config.toml
norm_eps = 1e-05
init_std_down = 0.0
lr_head = 0.0059
warmup_steps = 240
decay_shape = "cos"
batch_tokens = [16384, 32768, 49152]
Each number is 128 + 32 x the weight over its row's rms, rounded and kept within 0 to 255. Layers, rows and columns count from 0. Numbers have three digits each. The size before them is the row's rms in percent of the matrix's.

# layer 6 MLP down, 160x768, rms 0.0822, rows 0-50, columns 256-383
108:173132201136127109101123143113140110134127173121157141152158108126094137154133147095127155156119127088108155170123026119135170091131092113109107102121192101125204088141103133132125105110096111128169126137143158107152133131219157223104168185069167082169159160111138167127157133069135147165103192103110112102112124109132088146124081101135170127110130018074120093150134182120117149142109
100:128146153145068156075118120105138152141029173095158214083082131135135044182154110124188124077122066102159077129117098152103129163127125142099179174140136049116118187131095156103137108063090117117128160157167086059102079162153172122159149141101184126121093162137129163069103087183134126137107116128140162151136153132142061163092132108170078129121088148121123142167084109145127149135163
097:110133108102133133168141093068119141159099102124159218116116131093102117140141148089083146118114094126131147146124155118135099087189152164104105135100140107116153151151166084098161115193166141089158115153107115103170126098138148135061128105059159083138127174129137170152151127133169108131085160143191114121139106128138119164118081098178133192136147152116097092125155071100133185110187
094:135118137142185104205121222155111118153121106103159134071138096182115078141148118139146114126116151103100141088179131112107140103100088127106080083119103039154138122111115127135154195084132087140083055126085082137179095076083140068158181105143133142152144099129093138140112106122133173106160128085102094215196191098120120144142138141096070150103185076171098161169121180148163083142138
096:104103094078166128088142146105102069191121122136124123156132096124131088189139094088107152116122054067144167125157098171116173120119120158096047160113167161168076130145108180141042189163064127117060182118149082130114138122129167105099149172093153144119111134142125159122121122128144126171086113134156147146166165095109107160115124137068198116159075153099104160064133117139136098159111
104:136121102115072126205108103181093098140141160175107092154129131145127184167138110109090069126178121105136127144122129137132078150113151116140144119114063100110125139120065121201176095105142115132123150089151083157171162197138143150112144139154103174169128130157162189124128107210155180094085146141131172105118126110080150156164087134164127136108127115136146167132137170092145123114126
104:096114105140119114136091130119128143162163137149102121148130120132145077168115126107090095120106126187160078113132124114089151137124171095083176071124152100080088112075175122168128139169131132079176115123136078141160130165160158146178091134098047159145148162047114162104129139202191102160115123178171143150078102122090100092159108102129163159115047140129134146156093173145130067123115
103:066119136099155110129135117086111104153130120167126107206115124113096095141163148107186173157101139162160172112067161144076110092139106113153181148118147090187141075134073124093104150121169167087151121094108137092124098134112075081154086167127111150181070198119113194112174145110120083127189168160129099135154190125101139135175179136097112166071110100094105139116097139115053098107113
102:152173136146116117128119118091109109091107111099156083081150163152069151139119126173100095082126132102154096181039104103116118204126155136123111161129120188105136103080131155145120108167142123117062094145105144116109123097140118101071139145128162121065201111146114104090132203187106156190124105170117139074128134194148098112173142156148076142118140149114160163112129115143152121150142
098:119153118104131138131127098099089109091137136122146114113183057176127112113145189085164116120130130098145138133121136116143142144132176140112083119102134171168157119137158134167101119105086143150145080187167057131116114174134124181170125159105150137096190126146079137119095104182082098127179142141148137142115093083130147066124054186146155117117155149126055116072156169159178050147086
093:100138180149082149096091137116136077183137100132101172161127133143077187143117062139186130166161187128140143134188103114178090109181104127114102184111099151114160162153141083095136186066159056143180116130111151100173154105126157073104160128071145109128111128105144125116091116121138189104092182065138162174147120108148101132126151113177114132117095120117111083186172127091181098125150
099:165128132141129154122102152197136141151209088192149134136103077120141161161110113076181121148123196155143128145167144126119072196086138063164150109127114107084163096144177100089130148104146185134149152141091119196108097173083146119212155086116121175139125162126111180139125189149114120108177087098143147157123115125150082094112168123121101089133176125125140097213125193122115061125073
092:164091173150095125182135142083187111159115147133138150076143172123112077102103073176169066139079184184088131064161154102147109130073126116182130108119192112100097132121096107108154092136155091120113135099134178122111144135163145116105128103112128131109132175063161111183093125134129138076116150075152118126127126203109147138111178123140110129119143177170097096032126127072102083120074
102:085073094122147097119110155195131170142186057111100151094144085140143123149109151142129147132138102139106123139146176150107130099158146066157107168169187078148140159104137126124173137116135136133152128100110171105073172116107082092082105110116152177112084162123104150124052118178112155105147130115179148073140099147122131137119146156077081099114125109092068138184077188163117155123086
097:118108137129111185182133139000131125079139115125125133160176132085125125129103127084100184104138093167093179125062145107115121108143168150092110072117139125108134172144136106158089073117095139164091128178167137139132147161138154128115096113116103174091097147147133128155186127031100141151107121085115109089166122154094105108175109148125131076059141146116052082138089135141211057117117
099:126129110105104135178147165090169129163089118102133145112053158141111164123124118127123118104075114118091063122164107130130164117107153139146186152121124074106139109117129081136137181164111165187117165097133131151110128092187150168113103113167138188133112113140161097161127187127113164156097116156084052147110061139131152146103130156144172107123099126133134151149135162123094047149131
104:198115081141155070087068185177112053138170165159136146144194132113158158106103125181120156121156182058097134114166148133192058130177106117086151100150132137088135117140116143150147125115146128109118082130190163076151144135108153221151093137098160069153137101139161108089097107108162131127168139134095152092136099149039178114172141120143162093128109100090109158138132056113161121140159
101:154149069148157140177098090123109208095137152057078075178157121121127169035163168150129128122120131114120113134093169149149130132115170117163121116126157145116201123138142117109163174142143121156096123111126130156131087092134118144135120172188111122125172169128177131167052071137129150137155133107118088117108166171090155133088097127116169100139156113121133089180135113152112112169128
106:147117118147161123153085177108168090092079175148128199083130145114091084096159127114132161116155098170106186086132107138207120097141120093134109191100098148112100173143101116138095171091186120140111112120118087149197112152124131153092137110069117141169092109118108156129129106037144150097096184091127124132123082179121108106102118138177149125145154134144155173071115156171104155118108
097:159164097135112116107112099149130138113124118151139138125143129139133145103124147135122146134127133142181072151096167156163113113129152145123146128129144182133175128140144105122135114140129146100077094133184145084129069049068135141165098134131141080155154134130123139087042107099137121177143079127161111150164170100098102116104139130140164169126121144131136080063175134175108141110152
094:107166154150173116152141141068151107152146136114066203131156121140149139176129145108044140141151102196109143146085068171149136172120077105150159093156159142132126159062093116132148165142107082106169150146089105112115131147060096101100057105105106145143119108107081107143133113086121136123164134098110051175125149089093115119123169178076107129141142120155120109126125132111115159145103
099:132087168152056107129130076176077116112205076193155094148195102120109086155163124069117154106146115114219122168116148118200125079133139097132139135145111095069124102155084152151149120078127152093132120112161094122093065110104155191108130090094123116164106118168178128121118077154130121152131110105047091103099112106154158110114077116146112156080112187096165118111123127141157132140165
100:168136101152134088198105061105142149125098166114137126134144132144109133100119131097113148107066122052126136153121127142092136165119112151089116083161189180158140179112149175184146129151121062102099080152127125030125138086063162106177136116189125141085113088133065152099136110105125078147193106119097098119086169157113078093100162111099127119117177152154137093187136082176131180132191
094:177146136169081109095122181144100087099108159119134211076170124115105159167114127102161104102136060195140144146077084096169142118127124109118116125082168202132161127076104112124114134078198112149174112164144133136125162109077155095067179117126116130135097080112100118166120096090145109109112148065098133120127124151137093121152129098136157134107122107110114135082145059145170065109119
101:111093112091128163117094103130140137157183093152090171115095138152118175165150112132098158145147110161181123122066131085105112142102115124145122126131135163119099151126203094094191111206133157153092109135126137134169118152130151138077144072139092138132104110193101165159181108093145148058216084147055100154136116134111167098109133150133126076167145193138113172178124131103182124099060
099:110128110081140126134089114093138167145113061168046095107129103116150089129189155121161124129103103120146106147142176145119164078127102148153134095098127125112112122099105153117109122073109102143047171164121125172084069080127099102145208075174108130121098087109119156162160109052140062134124165123155153145097136142152139137124088113102197170089104132100127117184107134110117147114133
094:112114155142148147153109132120177122022118102222096165086154062113122063115111146139147127171157140149163143166168186092138146108122070150144119094161080167095139168209103181118074144135114169092173100150157147124100095118179097171094154144100154094162161135123156104125118130178125120133131135124142115109160177110180157088140141150114089119123132102099092123179143098139098152120145
096:151092134121101075067107121167162127122140121165111116188139125131198173117154144116099120108105146075131132119143200133126166089154169084112096182131095100180115106177175113157110163109174149128144127151136143125077107137105117149090109153139091165113089061174178173190132124147100161132163171161127189114089081140137175121118116106107164134113085126092115140116140175135143164125160
103:155133050133139132110106214190123144158112068155080095112116152099162086200147110138099182080124138107116094154115119129164120131099140096131200108122137103070089142113108169175104139079152086175149114141133131098173108116117123099068118154195173113166169095125122119094080104184158148149152155118156112129164152099147093132150113115100113100169101166158167097144080151164095122154152
101:078147082114132116119144070174224142170142172179096155102157140162095106111117120079154115116118125135141096135133146123136106118149119101088110134126109115089178117180184116186065148141153125150106135127062165129146119089196101119137131100150122089151111137161106151120093192181136093097169057142047145116147071114069104153149139191150131128162181187128148158143095091151133122120094
100:118142093141078162193143155174086111116134075192115104093121112117124169184169124062062086116097089152177089159084158127132177119141139121156156203115146163113097173142104140175147120126127153155082116177147120150145129127183164119107131088114109128110134138134104153164146140130132114144103109146172083144095148107128102155088121110092092143190082202089124170129130166130115121138083
103:143161146154169132074121172129173118101067146147132093120111121114132086152181143170143120124159150156180115113149037158112108096146132146163188132123103162136149162144176094137118105160119127136074134065148122144141118183153172151155111170162151116176153105084098137124165080148085118120113152159174126136126092104206130140118141103146089072124130099161091076164070122097119143103184
102:165168119185136045127095117170160072194094155092120093141131179079118102097136095183101167162117155117174110148151096102144074120107116106067095203065145067110100078066149156137202098165095117156139113097126121097110128164149108158109089147155158156143125172100057083098086118161160128124179143105078114161149132124127097133080094130145122138109139068141138126137087161100145107128090
092:129115075119127137167145116155138113096095181129178146180075062118154131184151135149123152163115137191135109099149092219147096139186130106123157099120161163133096167081156134130117133105140185151086169127137130142122146154198111099143128157145151117152125126126181122111083129106183057149144113125174148178076104106151131154120164081111126114243104131116154092130171068196130097137182
094:167168134113198130133117128139128085142179093140127170149105152112158179199151152225162194170113138135162108161052111107189132115162147122065143111124179150162127143118156189083154115173114148099180181171119135128135107145189120091155114141146104143094136113142137115160136152128125168124194193112141138121115109082093121133150107133076194168086141181150091148142144099114113175141139
096:172120131156150135167150105063198202112109140112163201104118088140106129106121104117093160137144061106124114106123100158125113147109152111147114116125115114206126143095120078135110124109133124168194076114131064065213105201139137075139106084132083139134151100148101087120165114086093153102156167113108151103107118133123197108105111078122159090111165141141131120135124106183175140115149
099:076120129138077124135094125153135110156166157082116088204141102131117153186137114156097102115145117162150096151111146135097144172132118141094101156112079193146143146092182102180119192178061148151170096097101093136151153139114144126171129074106147095148120152062092159156115111104196107123114120146129106124184227073118060143102149131128120112143192081125094127127185138152109127126144
104:142123150145104124091081082081138140094098148119119163150124137119132123149126163192119040138175164124108114148053073069153129177149122143167062170119195144092125142153119106164112211168123097163140172175131146090108128148093153183100187150159155112151079103167143051118185180180118165166122146103112081100206177140132224158141146110122120108121114103120139130195152087180085175144103
092:143124103201129160171142136167124176150123204137182148083116106174143250144113137091113130108133097117152091077149110122124152124103157113156141169111139149096121065123114121144143110136108079146169126151097101100139124116143157096166116098181158123148117109124072116149155176165146150152139107143109123117138163147164120077109125197171098135165155055162117096208090147078134128120116
099:082123117093100215165150150148135117143092092061165143117101173082129217167147090104127116131133160162111107152092139102116110138183146108087102129103105110154075114130176103065182142187121144141121118169098149163074104146162221125127152165149122117097140114217142115148125160132067176095141134149091133130172122167175177114111112168164095098141096135125077134115127060149089126128115
096:097097116119139121170139140118116137140136118165108128093138081160163106113145115049142111069099206138109116084146146156156153140178152064161116120126105091212148112101135124108129130167101168126093101119132096156112124167070165108093095145163124119153094073139129190113153104084161091170046093147112134104148144133115147107105191106102159118106087205169136180139137163142163132088184
100:163108137115092141170102078112089135146102138183158153121146066139156172069106100125159099134153160231109119098036153131139094174136129148142121063117146185183113091103143152172153096151114135106071120157118145110218091124109133175129147139119184153079175137090083068130146141195146110128090142129155126207125118123142147171131149116136109179210162197120134137107132082151154098133124
099:105142096133124065101183179110128145170150094193148099083158093112160089179133140161129169180129073101141171148087124184126067180143059165153081109136100171097114087176139123101098092146161106138141135135130128154144138112108048151113160130161132114108120137121157118161109143133107108098122132145124077100146109153093074117124172123108178122107110106136125094178175101115137140137136
094:135105114174094142106182097121175157140181107144132124120121122076155162183156140150166125114106159170197173155123159116109138111151110155125091168114187101090131115160130115153113104109107169152140150118145141126113126142131142100134123176077189127089107182065111149179115139109136099157089122186123201079169126086143100117126146153104159133146105134058144134116115062133151040115091
101:119146128123113155104149149117178124142200126151109120120166139108097150130111111136081151149146183105182192127117106171070151146165082099155154168132162155109080138155131128141059116072091159137153072125129143121135165168069105165096090102131099158136169158112124189082157099198112162075145100096130108164129097138096133089134162101152133074126164062104166136074113094121149122119116
099:131128111125161133093075118136158114072138158165195130129139146171146108160123166134070142127137134134168076127153197129137166136155127140108111124129108154098143145112117093118122096044141123142189142083103125141114105096101140147147184062088162153142176126119115246200129148110139181159160121068104098106133119124134189118120131132102134176117148084158084083170150092086139140137133
097:088099106124165144148192117108125086150147110107081139140139142161121142121118136189178074162148090093129094165110130068162127122105129172086127159069132130092164156077120147115124128090107101136141175178129084144105119103082101034133102080129139140124154101125107072108157126074110147125194129150108205120157099098063208070169116160134093159098146139194180102090148085085110128099120
095:140130207149168141105109105147127152083065122192102155105109160145144148074152117110154146183153091083091148114136079163092126147116131125104115157174122135155147138149148138097185173126182129080144138111105182153083116145115105127145178114073103071137082090143117152144140151151130108127128120104171140121128173110121198091188145182107102203117113148121181115099139135097132074112147
101:065107143106119136133125120069109178180171109065130098100114087110112043171120120123101140127150100139111068133126117147163126145147152014188076146114171140142103077102145187122173132175152105169144087153113131143054147089099132093147112139144158165146139122120156134086167191147070111148082126146095103092147150107088129102120052139197138206141126181131134167068104088100190169115136
099:099113133154106131133119131149159157096071163099132233091023087115078102126088114137138141164123156083155138117186139187117150105157146098108083138118088054110104115076111149160152093080169144090153186104086100142122118143104142102161132106059159080050169150116117117137117194114155116126040058136102134140130092130120158116110107169128094143110173144138079039112098097104111111110105
102:135160152158174119142116101085114105149095129144125133145110079120093139077156123132064130154078057157137035153131155123138193118149123209144152188145159147138098140102108167089212159163108119100064166123112090105152100118114174105169178123170118135082118093140121130144143095095193087115124089180089122128112224093152157073095106158106144157141125127114180104111114083157140131134123